{
  "n_head": 2,
  "head_dim": 128,
  "vocab_size": 8192,
  "attn_scale": 0.0884,
  "schedule": "wsd"
}
Each number is 128 + 24 x the weight over its row's rms, rounded and kept within 0 to 255. Layers, rows and columns count from 0. Numbers have three digits each. The size before them is the row's rms in percent of the matrix's.

# layer 7 attention value, 256x256, rms 0.0487, rows 56-110, columns 0-127
103:148123146108096141124053104142108121120120136135116088172122157073142144135100152152130140136093125101131133125138101138122143117123160117148140137146146099123097145116119171138137136120105133169112110129135094102166137122162134146151124095089168081105189132143127139124107109101117114137098110196177125144148089130187128165168156138159147079163183138118102172159089167152134138141140
106:118125092150121096151134110102103141125120099128161167088106147095138110139079146167149150127148136091086154125174096130120097120115128148154129104132164124104130129139140134137071153147158071116145120150143135120109141164137119125107157111123113188107096141114137144133112110122135126143104125119117119097135127131120128145121143155171110086161103098170129084068158135114137132129141
115:141157116097135116160132104136116124134134179144153158151123127144131159118124144129176157109150169099136133165148143149116135141153111137101062106151115119122129123119071121108139104121145100148146136095081145154087173105143147117127164146131106113127082138145126095128122131126136144141144152107106090119120170134116126160140117116117132139077126170090092107135135100146116134159137
099:172131157131114125103103190102152129120109133120125146094139092133112110114131110133105061120182114113136112148107156117084143105141149116161149121167167124170165106111142155121152101101102119126102115108126113151154129090130119135096132174159171144131128139153183123138115148127099127150109099141153144106079123152143147099146057092127115118072168146119146115141098145114147130137130
101:130162128134147093125202138130140109156101116123128139109159159062139123141125136145088149121093134121137136100126146119119128138140145157126114134100135129099138123138114164074129096124128141170134100090146129134121125144136134104080128171133134147111175132180081119112138152083108125106170182138146141108159134134104100128159117149137114113120131080115115145125073118142155100140147
106:110102112134143162116130120164153131149151120131172154185093130136129124175089137145114128124128126137130131113158091124131161127121091077156085091152153117101161116121139142128130130148126143090155169106158158155110132122106148106107172129071171133113131095142150153126145099140131143168135147176159180133121172131140102130110114105169098194078102110173090112141094122178105118104141
100:135156113099121103148101126121147104127121159102131100105117126119116123122111128131114145156128148092113186085108078111130101159130103138104127119117127153132156114104134170108149163125104141156154093144133112116129112161101157164102108118155096138117188097126133122118124092126120115128168136114086086142089142077100154142130156115118130076114143096143107146128096138124070145128113
103:080150152135138152102150154158141120164133089157145169116104135107115176145101162113097156146118111134128145126141141111127120132086168093084116130116100138134156099133130122136148106118094097130191167086178131107187184157153126112169118132082114130139094103160140108119112110123132149128117103087126155137110117156149166119136111132142144126150109134113106135140101080167118137112153
108:131112146128102123100159141144090132124148111106143114140081118175161123132055123149171148126142141154119122141165146131090117121135120145114124041110125131137088138118117100127101143109102104149168149065149111103099108164146110125045106156129127157114135109107095099132151100145129102145158139132141104060081149122092139079155123145076111152139126096119126118127126119116128129114133
105:130191146121138066099130150126118101101143124110142145108191123066140158130108124123131118087140123141107154078179125115132112191147109126113122096115122123158127148127107109135100135090105110131112101147108152118122144114100130139114104144114124099147144058117103127115085138099119100162127118152165170116120112130154145111124092132159085167091116140135157132100113136075120127147120
105:139103115098150139103134115114114109111098117127139134142107136137090107154132161158131087124100098151094091098119121154151086135155100127093092122171141124176108133126174126126092140129131118107121101090117153118094115116131108127153159144170147151112147127110092132117120121114059135147091106131120144102139095103125107136126139114101126147153106117089140170123085166097140146134102
107:163102111178138179112149116134102133159118136137082148077112096122107118121158063150128117083194168095171147097113164114108117140129165125153100138120138146130108111118108133152140120160128132151159126125162144114119116068106171134143139155150143122174127132138161138144139096133129128140183099171100147098157134139111121115108114128126181104159126163151163133133145098124130145092123
100:119130108127069164101124123107150128115159133141187155168147135158147121077141140129116143128139148124126124114165156130155116182106103104139102170141104105162140137133106126135134094118109123151107152099142129146127128147149117156133159120107112073118066094160166111126133149163138143166127151106126098156116137110143088149159155138146085142127105173141133116139100122128108124140125
103:138130134069144132123137147146124083158144156106125112107139140131120117141162119105115155120153169157126155181156101175165096120065153134114149108112147162119102140134080157124134118125145158109139153170131132148124139131121111122098167119159184129098150095191114124092188121158131146125117117123098113108145083102135148151113129128151131163123108143150112103111097146116121142160094
106:115108144086152134139109129132145139180108137125108079136139146104139088108138152129142112119150114105128127124141105117115170051168153148102149142121164124122171145163107105167120143133140144110111155139191165146132141118128142130115120139170129129107113121177179105191092123124149140132132121152111133121183136143092106086073112141145155143191109169131117119110114100164113119104133
098:145137178131120144138106120160128137127116142115144121119141109123131117091172119106120123147093172125136165130114098116100090125124124135129081111107134161134128150121114104137142123151126135137082156150132136148113127062123128148100136071123145116088119122090138133189120165150107109136145078106099112117111148087152120114117129087100109155106146116107086163109161103146129127139144
108:148094086105145135112149143176149095124122143128138098116158123121096128116141120166128113125147183122129112136107153152100148116068148142174149151105127119085140140131133129202102133131145169107132081123141100098099154159147154113128132125154092128141072135124190110137140135120135090168158133135157077108088127122147099136118091152105143128114137110147098118198083109137081153119104
104:114114162153128131104106137120128169138119158090112149142142130111096129131099142169125112135098136104138142140106173141143106138098120109117127112126131071068131158109120113151140117128145148159125155146174133151104149121171152116143094135110110120129132106149145142102116150135124141177150143076112144176126134124066123134177141113106078070132122106074146129133079117091148110140136
109:164115124116146119157113117144103150087109098175125118093134126152142097148156131116154130170156130100115131094111131114134149128165149121104092097119115186149127106137181089140153104131151181170150159154132106160134090153100143130103132120134124113139129110118113169124117125127095106108131155072138133130133120146097105132155125091180160114125106122082144142116163090158137120128153
096:107170118107126112129127129090103118142134133126119075146109122161113114133128182115111178157096138123139126119092150104130102113137125128142110090136104146139105155162138133121118128115134160119115122120171114129169125177144144120091140144177136147106116156140087165118176167123111102113104105120099119128192150128139114116109125135068137151159135120142194111112139116147129125100114
102:144077129140083145160123130148151099147157131077139103144119150103105153187073116135117156150111109120184147093132158130154108161097143154122115158137095133124148162122142124100139112109125105112161109147189146126093159147127074127108114077122122107114123116103110125169088100133105133098146147133132127125130147131115143146152109142168126153156139066133142138126114095097120136160112
107:104102132105154146139137149128141142119153172153163129109118135125166165106141130159141126129098156088096112112173103119156140114146118121134108168107132108131154133091167113153205141126138110131135109143162126162094120112113133116149106103130151164136107169089156175085171160119162135117096133128104068123151101138175117125158150090130133149102157101124111123133116126138086183115172
099:136133112113160113146118131143094166093167147093090120098131090129153084121113158144156068147183100115144168159118126108166107068148106118153119127118121126150136142092136086120105144132144135113130100123103109095105133095147135106116082158144109096173105111106140138131127124166157175122108111170141107116106138142108110131122114166180136158097134115148121121122115125116124159205177
113:090085126121085125117116112127140155160182139153106165139147103113128072104102150103131134094107107163105131151175140062177146129114115130149129102137136115117135152081152099178132105114144167093130074169145133113119142079152155061112154117139129086155111145126118131124147126132115132157121105167129136112143109106143145100128146154099175076151129137098146105163158061141092101140130
100:090069130093057115104099139117136111116097144143114150109112170127131099101103112116132187125126104135145164119127091123126149135145163073125088127166122096125109155117087108111128188087132154147137173116163157139105117157134165135127150158146142127115102106134140133146146095152095170157121120129173154093156139170113104104136126115141134144112090121135146147108162159129122147147116
102:145130092138145163144130125098171137091106150170094085123105127126167126096137133142110107159167127133125155108178123103121135104145098100125114132142130135105136126097124112153126146125088134066159094129090112131106086099153126093121131096134152181117084126114107159138134202108145111161093085118104132133104132105162143114137117141156139102136129164166131141126112113138100118165116
106:167129122139106110123154113160154082154103150104101101138144090136157130141103080107119133101123126089159102104120111108133121113124124132149144123169108102126135107160113127142131120085166103138159116148137151107168135134119115176151119121082144135130139093110114130126118090096128138102118104171119112155124121126147116136098134116149133115169111150103118116156105117163130147096156
110:125085168133124159122142106109144083139144106125157076149154129110100163187089133136108136102124127152124136078164160111120148174103130180133117107117089101128146098156144133149131114150162102111117138088113149111105114085144109118136141118122137127113148132132085178128114077157144105114138137099142117116112124133122147150141110155145160124137119112125154134085137128105147125102130
106:084082100127136124130183122144125142079114152115156137122102087117121128138136080124159130136144131138156119106118126167162115151118119122115169120128113130119158133128110155109146109114107091118123111125121125076142123134096124141095139164115161120147096120099091111145066100129069095165108115151115162095174117075112092174125120177104100123150142132140112122138120129138091133090116
104:176143097100148105111114099079114126124124120092097133129135173134114150142118147120125143135115113074149152128126120146131127114103171098164151177103120127146141146165120144177142132101124151076105139097097125113116156126121132147127145147154092138104148121129106109090122089142085114105082148113151115105157116134158162102131109113147127148146159145101127125138109180136111084160128
103:135099132135130136108156073089130120155147141113138131127116148130114099127101128092145081151105151163100087145127098111155092108149145147090124148160103144117127142108167145123108155123118092155094131144102141099136083157133154132125117163130140124169080111109152074111113135116147080148137106114109121085113115093105116093122127091172102090117130122144135105134109123133162118105157
109:159130121178159135110080126128145137113113102112108118098145112142131105126202163075083112131131106085147105124155119127170132095098111101125147119135139112092117099105094094117119138121103114146140135118167128154141108144151149125169109155114137153142159128080123127117143158167115122140165117120098118131123134134160124140136128124163099152102111115129123120143160105116184152128099
103:134150171127118134155134151127156130129143138135146109150128125138142121108168095110151092147154157142083140163124139112122115147120147131136199158122114103110151096135092083122141157121148177132161160119105128131086128161108147105119142116116131126109135105125123107093145108142081119134143101141117138136104117100091131143072130166111120122173119113096141124117125140141104147138118
101:166134160096126117116141145146154136109111091143122135119139142127074132147104131131115124137163136129158118147092121127108105133103120110118139115133123126113131150107108091128151125107118176145131102147119158143101122103129157091145080165120107185101099150081148109116145172130171086123176145124145129119149157136167156139146173132128165138167143180132167090157139083156144125143128
106:136115151160106135140099138147120181134187128138157115118125165118114105102135079138136132100130162143160139135142128095120113129127124122114107135117151115126112182128124111115123171119165101145099127126111124112104111195139144144133084103137116167124120139153141124105136142144149157137113118101150151155149154138135129123110111133164090105134096162141138132126140091120133090092129
114:159126095080150130137106114091128117129138070119105171112113154110114155074142137095141141129113146128182130118067121153113177078142179104127123113133137108153122160136138125115158134116117114114107152158104132143124089144119170105124121137177130126095090146118149092159143126159129136129140147147136130138139132135142118127140101146109144100098126158105137118175128106130137124122158
106:158093146090121124086123164159132105088118139117153107122142103122128121079117104128076122117138131127187165099125122101114101094122157138126116122105116121106114149138133156102093170175102115174121142110103113086136127129104108134141147127154109167116160096113130088103140095090092119110107147122111171105123151149120096128110142132136177092130160169172107156123108125153119110108123
104:160145076088136130117153135125132133140146139131080145197092154125187118148083157123095119154144170120134112107109127102115120094159166124121129089139124128144116130068136146112139113124092098105151157105139168127099099118126181151149144119146123128147120164165155141160100170132137119134119110121132086132125131121135177144132045141150118117151143113104118105136130098137121124115120
103:093112126144114117174111133131127092090088127118169167138108138161102113124153122111129124180130132114137119139124187130107135167134140171099123107130101132150109142112146123191141132146119118116143114076135167155145115150143091135114148137102154125132117123138146119156172157102130092090117160113173150117143132074089123152126114174121102093155140134161126110093125151144095172133119
105:123096141119147148113147127137117134150109135122167137108106153155138134111147093125123121197090096119129093155126140139115107149090146134133114138134119107146121151146091148149138103125165119083122159127164132145126104097135150124104113138134143134198127098125132096118151113102117131136037124105123128139151161140118100126121128104077128140118146133119111153107165131150112149098121
107:083119143099163094116100135101130171122150148126092129102066123148112121129101140132129157095144128143161146121094129098113148151148099118106141147103152144124150110115112112117101146102134134162155091135104167107127104151167114128128117127109167132057112122120135125128144114115070114087160128145130150116118124149088140119157111144112165173128124136151167147131135120103130128200111
103:147135124124157119148136145107134088110119138097095109133138134142116143119116156142116125141146135194151152091114141135105134154181104148132105139168157102114147144176137118108166131153146132142196133196109116121103129103095130141129080109163173090083162109131110155123134122120090135125163081157166099146117150122174123091139115113103140081153141081167170145141158145122095124126118
101:114180133118112142166127168132138147137096119134114154135136150102106087130127132129134134110131146088128134160096135132147107169116147130104079162103158148135092091114134107071113163112121118140145143092093146124110117163133164098129173134114133156140124148085147149122153091136117134133106123131135165078083133119111147097131082148105130125181127187112129122165173154115132145114129
104:133133153113086141125127117124085086158135110117149125161176082126170155070101138173133104137133118114098171136119116098131144107126105119106116121179132112109130110115160123117131126193071108110150153123119108140113183108113113145127135124081120090125127111139126112175100104109093153124120136135148131147108134102131153110100164096117104149121159092095101145157140098117146084123144
105:122162123166140140124121124104147104143145155114116091171162117144137123098143117123131145139142085090096151129158129094137177135149120117157114113144118162148088137113121127165161185109135153109148125146122086095115132159125133144122136141169154123066128123095129117151125111116182124111185141138143179119125125138158129089126133161128092114050135070112157148112121122073108126110139
112:123145102149155122116132109120114105089142145152151120117160081105134138131141140135120090157140160143143135132114105087092102125107112127128079119102146127098128149181095112171125120104124141175142078105169126124109134138134128126163151156166132136105093160087135099161126088149140149139114149195139103141160076146116159116106139137131071096115139145135097111132118153102101134088131
108:134155151093138109129170116085145146113083105131090104130132086164140115134122152109150129140128131112128113110123127127155140132125119081187155142093180109128123125168162123138108133096085128129123144149094122110126139139131114138107119141121158113167123156136139117111123120102169113128127166123112147122111088115112147119135116141156098116156183126081134155180122139134141148143145
107:129103120097116137113101103150135136140087148151113184145159158120122154102131112140120147131153138159155132129128117076118156124169155120152169160151157117097151158109148135135144088157135128127185088173150080132136132116118167087124116142130126087127144104122143137152124121111111139170100141125162170112111149157094152133160105141122108165153131141123109121140104143142114083173117
103:070144101184126154131153148121164117145122121137146119127082148128145108148121162149139135110125135126110135114103099104134131087148127149147139169086139169158147131177104089154120086132129141150143167146126135129137172121154120108129119147162119119113146136102130118142157084195147157110091092135168118105114106078142158148152127106145125150142168106128082100107171115141118144119098
108:105131103103103122143141176183139152122114131176143100111118160118121140111153088158151124168141110138159128135107121125133095109130132130142105149077108082144091135101136109120148138138123171160094124141129097142130094152113156126153129133155112122132150143128141117121133102145113117087171183137151093088140126171155131108143135152136095128133138101141147118106100104126170123136114
104:068135092159103127147154146116169164119121141102077138109148115121120117117171099116128112142119113099129129147129095129152142120137109132103119167122121121120139159150176089125098120142132125109112110176103124155131081097115170143093175135159122092124156149147162121080147103130154119180108113174157166153145165106132091129143154101144148126158124141104137149141129133144100163164138
114:145130112098134137174123128112101136091149149117129128145091113132135109124167149124134144114149144113119123139126151130081118080102145125077179150124138146150109161097129148111094142138141114132130124159108111148142110115150087109146156118145133131130144151145140150124152137110149150123117123134132109181107148075123079121089097158086099162175084142092161098117168141099120091114124
105:138130172134119130124113125091135122134118151115141133133161149122093114191151100123119089109128083107146145168114152123139138109131119140138158132099154118104121152160129129170114120126110108093129094111077184122186128113096168187111158129156120104120132137108097116093129161118096135129163098156141152156086143169158179153087136102124110134085086154112116131140116127152115145106089
107:082107131100134102100188104136133129101116180086136097092116166177112113130135102136124131173177144120154114124124121157089088095131104130139105130121109067137096162118113160077186135131120145139138092126149115101144165134122117124139133128197124129123105119131138137126115156135133164149144146159146130124098164092106125140093141102116140148135093124131086113119103129095127153156134
106:131111112148164147109110110128127158120192125126165172142145114118144129138130122095129105112164163108160068159106150166146107113135097116096160099122123132104119081080132105126118137130136160105126129151143120165089157166123133094141129148103128135152109144113137138112097139102118132148098127123191173195100133184179127102133139159134127151095111152125129111163141087132158108127120
# layer 7 attention output (transposed), 256x256, rms 0.0558, rows 56-109, columns 0-127
105:139121123093112144106110101126142119127101149095085118118127126091130126113103120155121105132134087127131108101117114161141106168090161118132124110138087123150141120116165135168176124133124112136117158173131090148191149107152138166131119087072161107132148125153115127146133117118122090119133152154148085136136105150138132141179179111134118093169127132072103172143130149101143082170133
103:104131141153103092152143138109111145122120177139160092100112121135089137165145192129125128107105107119068138144132130098114112099147153099138095133127101177133103120088120110112128154165171144106126093134166147101101082083171109120111172117149096132134095134121122138146114099123146132119105159142110107114132126119146128121143153125136116109153089124155086132107123087114138142090116
114:136155135115111133144149124155086113123149111137155160146074112116127105131144151149142136121116070119102167151140140100102100159100094092113059102093107124150146133150142107100154055094103107146142121145116126140119151154096125138100173118128125107147117148114146113145100125114085159136120137105120127139104150171086121188146105133104113141097145116127119100160139143148117082140124
098:169160151101148170088142122122170115128147127127123126130098112106125109161151113125103086147131157127155082148133102151087112134103122141164172138162166146128124155107098152155149109107137127110124111140089102159132117130119160118104102161089109157113137136126156159143119098084099152139154131132163140113074140126161170127116112119112106128121117153083139101119140142133129159118139
096:169154155145147130115161127133130133166138115121140147107153150150114160135139094106122110173103100121121148115087129138112092191121121106133149156086099093111108078100145082131104130129117164128099131115160132060135120113133112096079126182159159167097142131128126078130134150098135094144134144118147144106133108147118083110141146127128100103166182136105128145120111151157143118132145
106:130126120096136098080063147135153076092120148132116088173121120131159153164116145143119148144125135145126119106133124116105152091137155136151091123128147119122140132165133133124075115175121129117138102091187168141122137110126142114136154136112132099101106112148157119141126097156163129167159139116165125104132103151149117148101166134159152095110097152099113115136120104147139181119141
106:116130089120132089079145154167123108100110089122138126144132117114095098131142111112105117105128134133105162126174122167157117159178107140132115083116072166137156152152092152127158161141142150175108185076123104122134141111155131141180095144132175154097140135141116115177116169155107087121135077152109137130130134110097116132153103138125120071128133114155140141139154147133116128142117
099:130148162093179133118125139156124124178144092166142114138129135053123094142143114111120154104112135138093105112103151095150155122103141152109095125139108124151159089111125140131117136137141132121160114119159124099143183127111107147096089124147105102103136119155139115173163125135154090129128133078132161157102150121175124129150103185173107161145128139183132119123142127168148122168145
103:127086128144143113100161108139113166155115133136081103128118088139181128117087097131150092159130162134100141137142127118118115131120112149060126150131123143117108143125125129140095127111097102165126175159129157126107178146122104137089159111143121112089124135138131100111119132097189138167136133126141127139096164089151103103148090108151103115111132095106128132076138112102127142108165
097:127132139116122143121082119124084126138102148151115109131165130132115151145139113114146139114131133166073177134145107112112157132122132155148111110060114128159147146133125128105133118103094104104100099143131155099148109129081086168088149158172146103137106134100148127110073127165175137153120109152171124089118124150137153137140161119069090182115142104150143101135126142104124144144163
103:160112071123103127119105126064120099094097148126122125143109129109137161140147109088118128122165166129107098136130139145168130147100135154102136146132132142099083077093130145164138129140096107099131119114081112081106131118147102092123138136153081158095158140112111115100141123125091111137159126133114073120151116095109086127133134166121133132184123106141130129139130118114131138154084
102:120130124156151127111145111150131116108144131163116127103108131132132130146153114136092139101128162121171150120096144124157100043137130124172103118145110120091126145115118119120127156092105117116144100135129147126133085127109159141153105119133122102153159161137096082099095103132102144178148106113105140107101143120112131149107149126136175133121128133113103096137121123135121135115085
100:130129117154081159139122100156067132125128124116153155177105126136128126121127144131109126113126157090111099165104133127131127115114148159140128145157121094125154154173148116130117097111109161116106144117124160126123109091140153137107136128132155092136079121147144113117139153144123144133130143148150149118135129134149110125153108129109130137106145184124103124139114115175118116152125
102:105151118112172103111149137111086079129098135109125114142133123124144122132091123159169120123105123124146155142096117098112165122154105199110152100141131141143139098186106141124099101126169142102109156129128160120130145147127134143121142188132158167098138113147107090094158097145141152163129138134115111135100114120134119107138167127165125163144133139144125133120131106172145139133124
103:109125088124139175080130140099144172105129125136095109128096102094141096097093134133118175145155126147130108128105170113142135090129126112087150088128121157185157163145080129116102162125139084120123113126140172118133109146134153114134087137071119135159126110137154127148165131168130135107118118167163146124158076150135112129098094121107123122134113163124129148145126123137103120066115
095:103117096119114100091117176093153145145097106122122144143157132118175113105180099115113080123102139120139129145141079153102128099154125079150121136117137098140112093120150111087113098186107095177103115104124161136131143065077187158101078120117099156101111110138153137121123105142100138108136113145145148155124153101130121112078149082091146166144162062123123133134159135144117116138178
103:102090106121114157118132103149154103152113167174122113116106144085113112081141099141126115114146138114126127087119199121143155129128127101135078124090122155154121149146122155145110160085168132115121076124138144113077116089180145132146114125096126092125108178134156130159117164067144138131138121145140113108100136111095085132078132180125128138152145128141120092166109169141140142115107
099:129155130153072124117116143122086101126101151148120133107113151134123113111071127114114106114110099129144097112108159165149124130121157111120142102165077088146124165142142100128120163159130143165127075129136126073152115132149122138121143116155173090108127120114114111093157167146161139094168143117085118140137141100069123112136126071112110126161128111123136123130145152148122121159114
106:143116109144083138133142163166163123082141142126128113095103090138147069151173117145132160162142147101087101152137128133138144119138100123114069141087106148124148102129135137121144132148143120150112125151141106155131101162123111149090135096179162184132149126124135094122110137114103143135107108099094144119146125135109151110144113153091134137105123103108172119141110127151137116085149
093:158123112154124117084151120125150117138206135136080126133091093141136108144129143081084125096121171121162122139099132171147118101080118124123141125149139124134110097145166156100132102120140131116101114140162116127126128142116154131102127126140120123108152065144105125147156151104139133186080104103052145097152146113150141156131150133110130114091154112124136122147132093136148153128132
099:132116166125126143091113117143107142139115134079152090131136148098163116137082117114112110152145094154146156136140153119157139176152137157086131105108099132121107144138108112140085173123139119157165147108180123088127144137168111150117132138142155077124138137110115123081122075112113125126092101091110132138112120134118113157152190182108146115160079093135131103116129113141165118148142
105:113157094132127129134149168132145113105155145155187113130128159128135124135124074183112118097129101106160124137161155118141108136133134098112145080139147133136124092082148110184174145129099131091169135129121112151128165122137143113101100163096135150169111132075130154088111144106150112147108124147183111120145117124116140104130113165137123109090083147137119143139080107134093129085150
098:152125140163129110139108135141080136121150133154165139068121152124124123097139152167160133109165142125137102114137108135120107105145141138176131104103123124150171133085072094111132123129110089110181092112145087137140104137141149094119147145086123130102101110134137113114141130133099148124139104116129161143102116178095101117127118149097111133112078120117158095143134117130068148109123
109:120142151105118095123128099134113142141148107099061121155148123137118104121139133152118153129133117131151132148140118108130177124178172156135121121131125125121116150108137134152063099137179100100165090186102144149124144090168129096124140140134127132128145098114122131144175118135115079140133144118147157111104152121121132178169138137146142175142094108102156142124135095151130117115118
094:113063114095126089109108150142130166117112137109124123165122146132108138148147142129128195103119130143140151111089088127119112122115147133096100192149134137146111115148118111144130179154141148129143110085150125112135143132151163109117104109137145166107124097147143136106124111140122156170108134118154149148132147140111134116147134127139148132113121115125106098116139097113135080166099
095:141128120132171136149116111071087142128178101100147133119130149109101134114169134142118139121139103142158163124110143130119116146181127134134105148125155150151150152143137127106117115163156111126128105145133135118134084116154173104098149143068149213150112117145189106135140126130107123120135120181127100178120106108104144140138106140161163136168125098105087117135141180121102145133141
104:161105137116150203110134140139160118147124134099090098110140143108105151193055127126152108088134123104124157086118152066158083154133141159144159127169135139142124127167147139148139165138131147107083113149145092108119153152108139117121115148149125163097099118146145137139174093126144154100122133115123156122163093121166146127126140140133156084116102129114163136129127140174138090138084
104:153127149182151149139103104123112150060142124110132050132099144103123119122089143119143134092121125065116137083125107077102111140113129197149122103082152129127144156113166169127106128132104108154142101104109151152122137116111100152156155147121094118125168085117116130134125138114128124111119159127123148133156125121113085130136124116137132118155149076149134127098137117122139127087101
106:129086125119107144094140124146132162116082141090154174090140120128145157135133067128096116120120150093095128137104130084122133114095100123100150137161146129130140138141130131127111121109129112145136158123170141128111131154134108174152116164111135092118107152146131131160151156154118108159137146158113133136113118118070115173124143150106145135079147158102107165095124087135117163119108
100:155159132118123108096103094093116112142099126144114137154129092100116138170111138127085133122123157106143097118156121089176135156106094079118169128125120094165130135129113148129119129130160175097089166152152065137150106127120127169096163147102088138120138111112103147132102146093123118137123110133152106144185088146106136081109148144141138120159131138159117141148138159127143111110121
098:112142122145087134122136105127137157134121145136097102119142126140072111139138101155157119117094115147113139092150133136169125090147164164139096099157120116129067177079113182142104124122115082142087148124156113133085122154135107109147101148113127129100126147138143113123157073142124106111111078091146156137114170131146117111118108125158111114139120118133104143164087154132117139102111
106:124140140159140145125093100125131131149105128109122164106129120150091132140141165086187157137138152114141088109166131128154096129141121098128125107135102131085128098126127130104097132098106114167106161130140157116141126105133138128102126141114097152123164151161149115129136115085112112109139088128153099133119121174184153141122137130157094139115134127140149135102114144158163126117093
103:103144163168108145128138143161138131122107124170111116130121129196138130120102136111111153154141138138107144111111144150169123136101115138095122162172118129106132117131125119107146141125130114141142124137079138171120057131097140105137134071131134155153134125087137161136096076140167119137174142127097130114149123147097149139119100115111127176158112130130122134117123147139149121136120
100:102149117138160185098120135154178190125135144167087121111123151098127111149134140144153126143155108100107082138115130140145145132126135137121116099142102118104124135101116124094092112117155108128133121130129153165137123149141133143132111120146125140120119136115162083120115174120105111114116114113102118148136083134099168154171134117145158119132120152122106111185110162107131186167142
104:162079121140143088111109126155150154118137119117107145152106141123151160113162151106150107087127145127112095147086163125124122139186136122123100108125115112154131166146122147120106162159143129133103104130108149103136136158131127120106133121127111141094125159115161147159094107201086133091134130127151115101140154128109143113142155142122100108133082139146108088111116108126078114117118
108:082123065133155125156144116081122092149098132130111141108107165138132119152157125133187104131165129147193089141112137116107176121123126143103118129113127120119152148110104143100168119137164134105151123150108162136181127131108189136118085114108121129104128131107154145179132123091114110142086115082138133107170155161125163144153099141109168070108141151149131093159137138110152085083143
100:157103114119109141120114158138131143119114097142138100144128076104091105085114137148103114161172126098138129156102089103141115159131131134117159101158110086103101165121147132100092140133104152083123145144164121117187153155137138159123158095087115148146164115152127159091106125098127144154097103142129155099134116145137144143127108118138152109101103079136135124113091177103121122138106
101:119099124124149120139112108127116112093161146117150135165132133092136143114111159151094127155157140150126092167148165113139102116147128090117104134112142115108185153133105139114175113073151088130079125133147113080166164146111136143129111155164095158096117131112125115173130149128103170142111155082127133137093125067141113101122098132102145111169128132124114070092128114157127139131106
094:135154123138109123106151108099118136084097125133116119140172142147121098155164139097117127172114140142144081139090112175116104142123109139112162150127138136141112151107107145133146110101129124118095120119092156172123096117156153096103151083146093124131128155131150132157144129129099110132119218125148127088096128120153130141175114150138186134120137096125108097111091158138183121123099
104:119133107122100106125131103139133164117099130114166129110116143177134108096120150103121107141108094149126152125126171135122104149192139147153132141188144120160122119148086165104145155087125171105163164150149094118146083130131137142109114151118098110131121119151128133099110116112121170110114143109076104163135166144120126124144138147136120123124169137152118087131111105144121153075100
100:093109122168132193105147166115114120119117091117066133125107133135168134143102153139125140129118167129134087146176140118076128157114147090107098118115124136131103121138132139180118148117113130153119105125140150096135115111133137123099117151112139120113138139108110093100106151118087117130143114122121078117136130128131159139170115158173137107129100152094148145140179131113151156129129
097:107137105143147160119122090109138112077149120131099115151150130109100139152135084124098123161169124164114177126144103117078126125134109104114130109106122143135127125154147142148159152140131113189113100133156103130147141148092122143171132100122142125114138125164120127175153132057143092134177093131124146145111138086086129133129102105089108102180079146126131167125134124116145145135110
095:111162120138090135150139209119111148120105129104107144158125138110103085111123132110119104123130133109120102093100103128143123139121132124105091146127111163156122098105110134084134128088139127108136116103113129115114109164138138110091173152154111149153113114108102091121122070130128116149082117127122150149140159165156128148189152078118157131130134147151145150118128136127114147123115
104:074127150109147128155110094129122126113098144121091141115156127071137130117116123152178135114118102166098163161160138110108134128115109166143146160093131116083154130151144161116185127097118137104155142154111124139115125142128098144088158121140108092115139050133145112165122134142108152125155136126140119141084104112116108102105134115111123154158072119127110155120163142133086143138152
105:146083124128160118166088139105150145112114133098149122158111143113120142109129133100094118161098143112117165148171097126112169143099128079153171165112131171126147094161142114125127151176141150120148119120122095129087090116149115137147129141137140119111163116064132135146109155094166154131122115127147173139135168138151149111155130102173143138148099121160154120148149092102151108110163
107:153124148092128114158156146122107151148151178117121055138121146122074123096120113134100135110119083076125104132113118099141143103144161139156126113115090098131162116151130153151163154077125163149156097118148139111084112152120116139135130121121113133111135135117125144160135101127090124121136074116122104100128133120107134148081097152143123115121116093139147105142106103183115114137173
108:131093147082163137167164127136108143109118182193107087074117131150101140110166119116139079096118155137120106081159171149124166126143129123135125188081140106153084122144147116110155117110131101143106170140136142121185085116158125123155149135105131118173117153123086099111177133114138106125103149134155142124153120165128116132151138085130139153166134116110143095128119147151102098102111
107:092125162092090135135132136180122115147106149118118112173129101051131131119127119125163134124099131143108114085131129107136161125135190129180120134136123127131126145117132088139154130110150130087139098107116143171115141143110154168136143139124104081112131139087125126145131148106086126142072138133155124139150074098127143133133099168072144136120145134152127116136113122158105108098127
101:128088076128124152129124143150098154161126136122145109157147126100146139157172137124143143090080107146085156107158123122107116114081156130119147134137098150111113109165084157103136147151117146161153141148160110100153130077075070103129131124088136128157126128161179121161151129152090130129115133100128126101137070137111105112118144160115157134174166156119162143109107171087132117090107
106:067141110128116102134165137152116171169131155133124105132118132106087179152134081140123089152104130166147129131123132152123104134111132120132138088155137130086153098091135099111157149137105115152144148099109125108163144125179170097084104104102087131132161131110115111100113151151144120132118172124124092111124139143130107136106172136125116076106121149124170118172107099141154131195164
105:145130139144134099125118126155074150095089126153093146088164127150114054116138122144058127144132120150135112126101121116138156068173159145126160127101142095120119125108095111155134106146095165093097103162103109091158076117103109113136132126092157149127174116152119157123113134175117073137112146160138163113133174147159123142118122119131160120112109139095131161099125119160129163117104
108:138151102146133131130124142106124126092119136128147128147143105140171139128131162127135127143176149138099143126107137124146150075133150112153162143136151171122113130093135170117105146096141133155135122160075149158129119126164149125137133136150177159069111118108112142107124152134159141090128124122083091126133157116125071166144138120085143139156143149117103127063156113113078125111122
103:122087149111098110117125106126133129154110148154088117147137128161098155143136154077120114137142084116131114132134128105153095114144106098161165137116159112148113136172112160132110113081081118114134064121090080114141079119122153160178177155111135142158123123145124193164113142107104114100139126131172140144089157126149174146125105112135157110128139155096130096157161150119166159170137
105:141088148174131147110150130121121126161162170127134121160159141120142105116126116135166109142140139161155129154138104154120101104144128145092169129102092144127110130148133146122144107179130121182147088118187141137128125148117151181123153144098140127112125150171093106144134185097138134101144121139124167085158141132087112127100111179114133155119107130153117106139117118097120107179116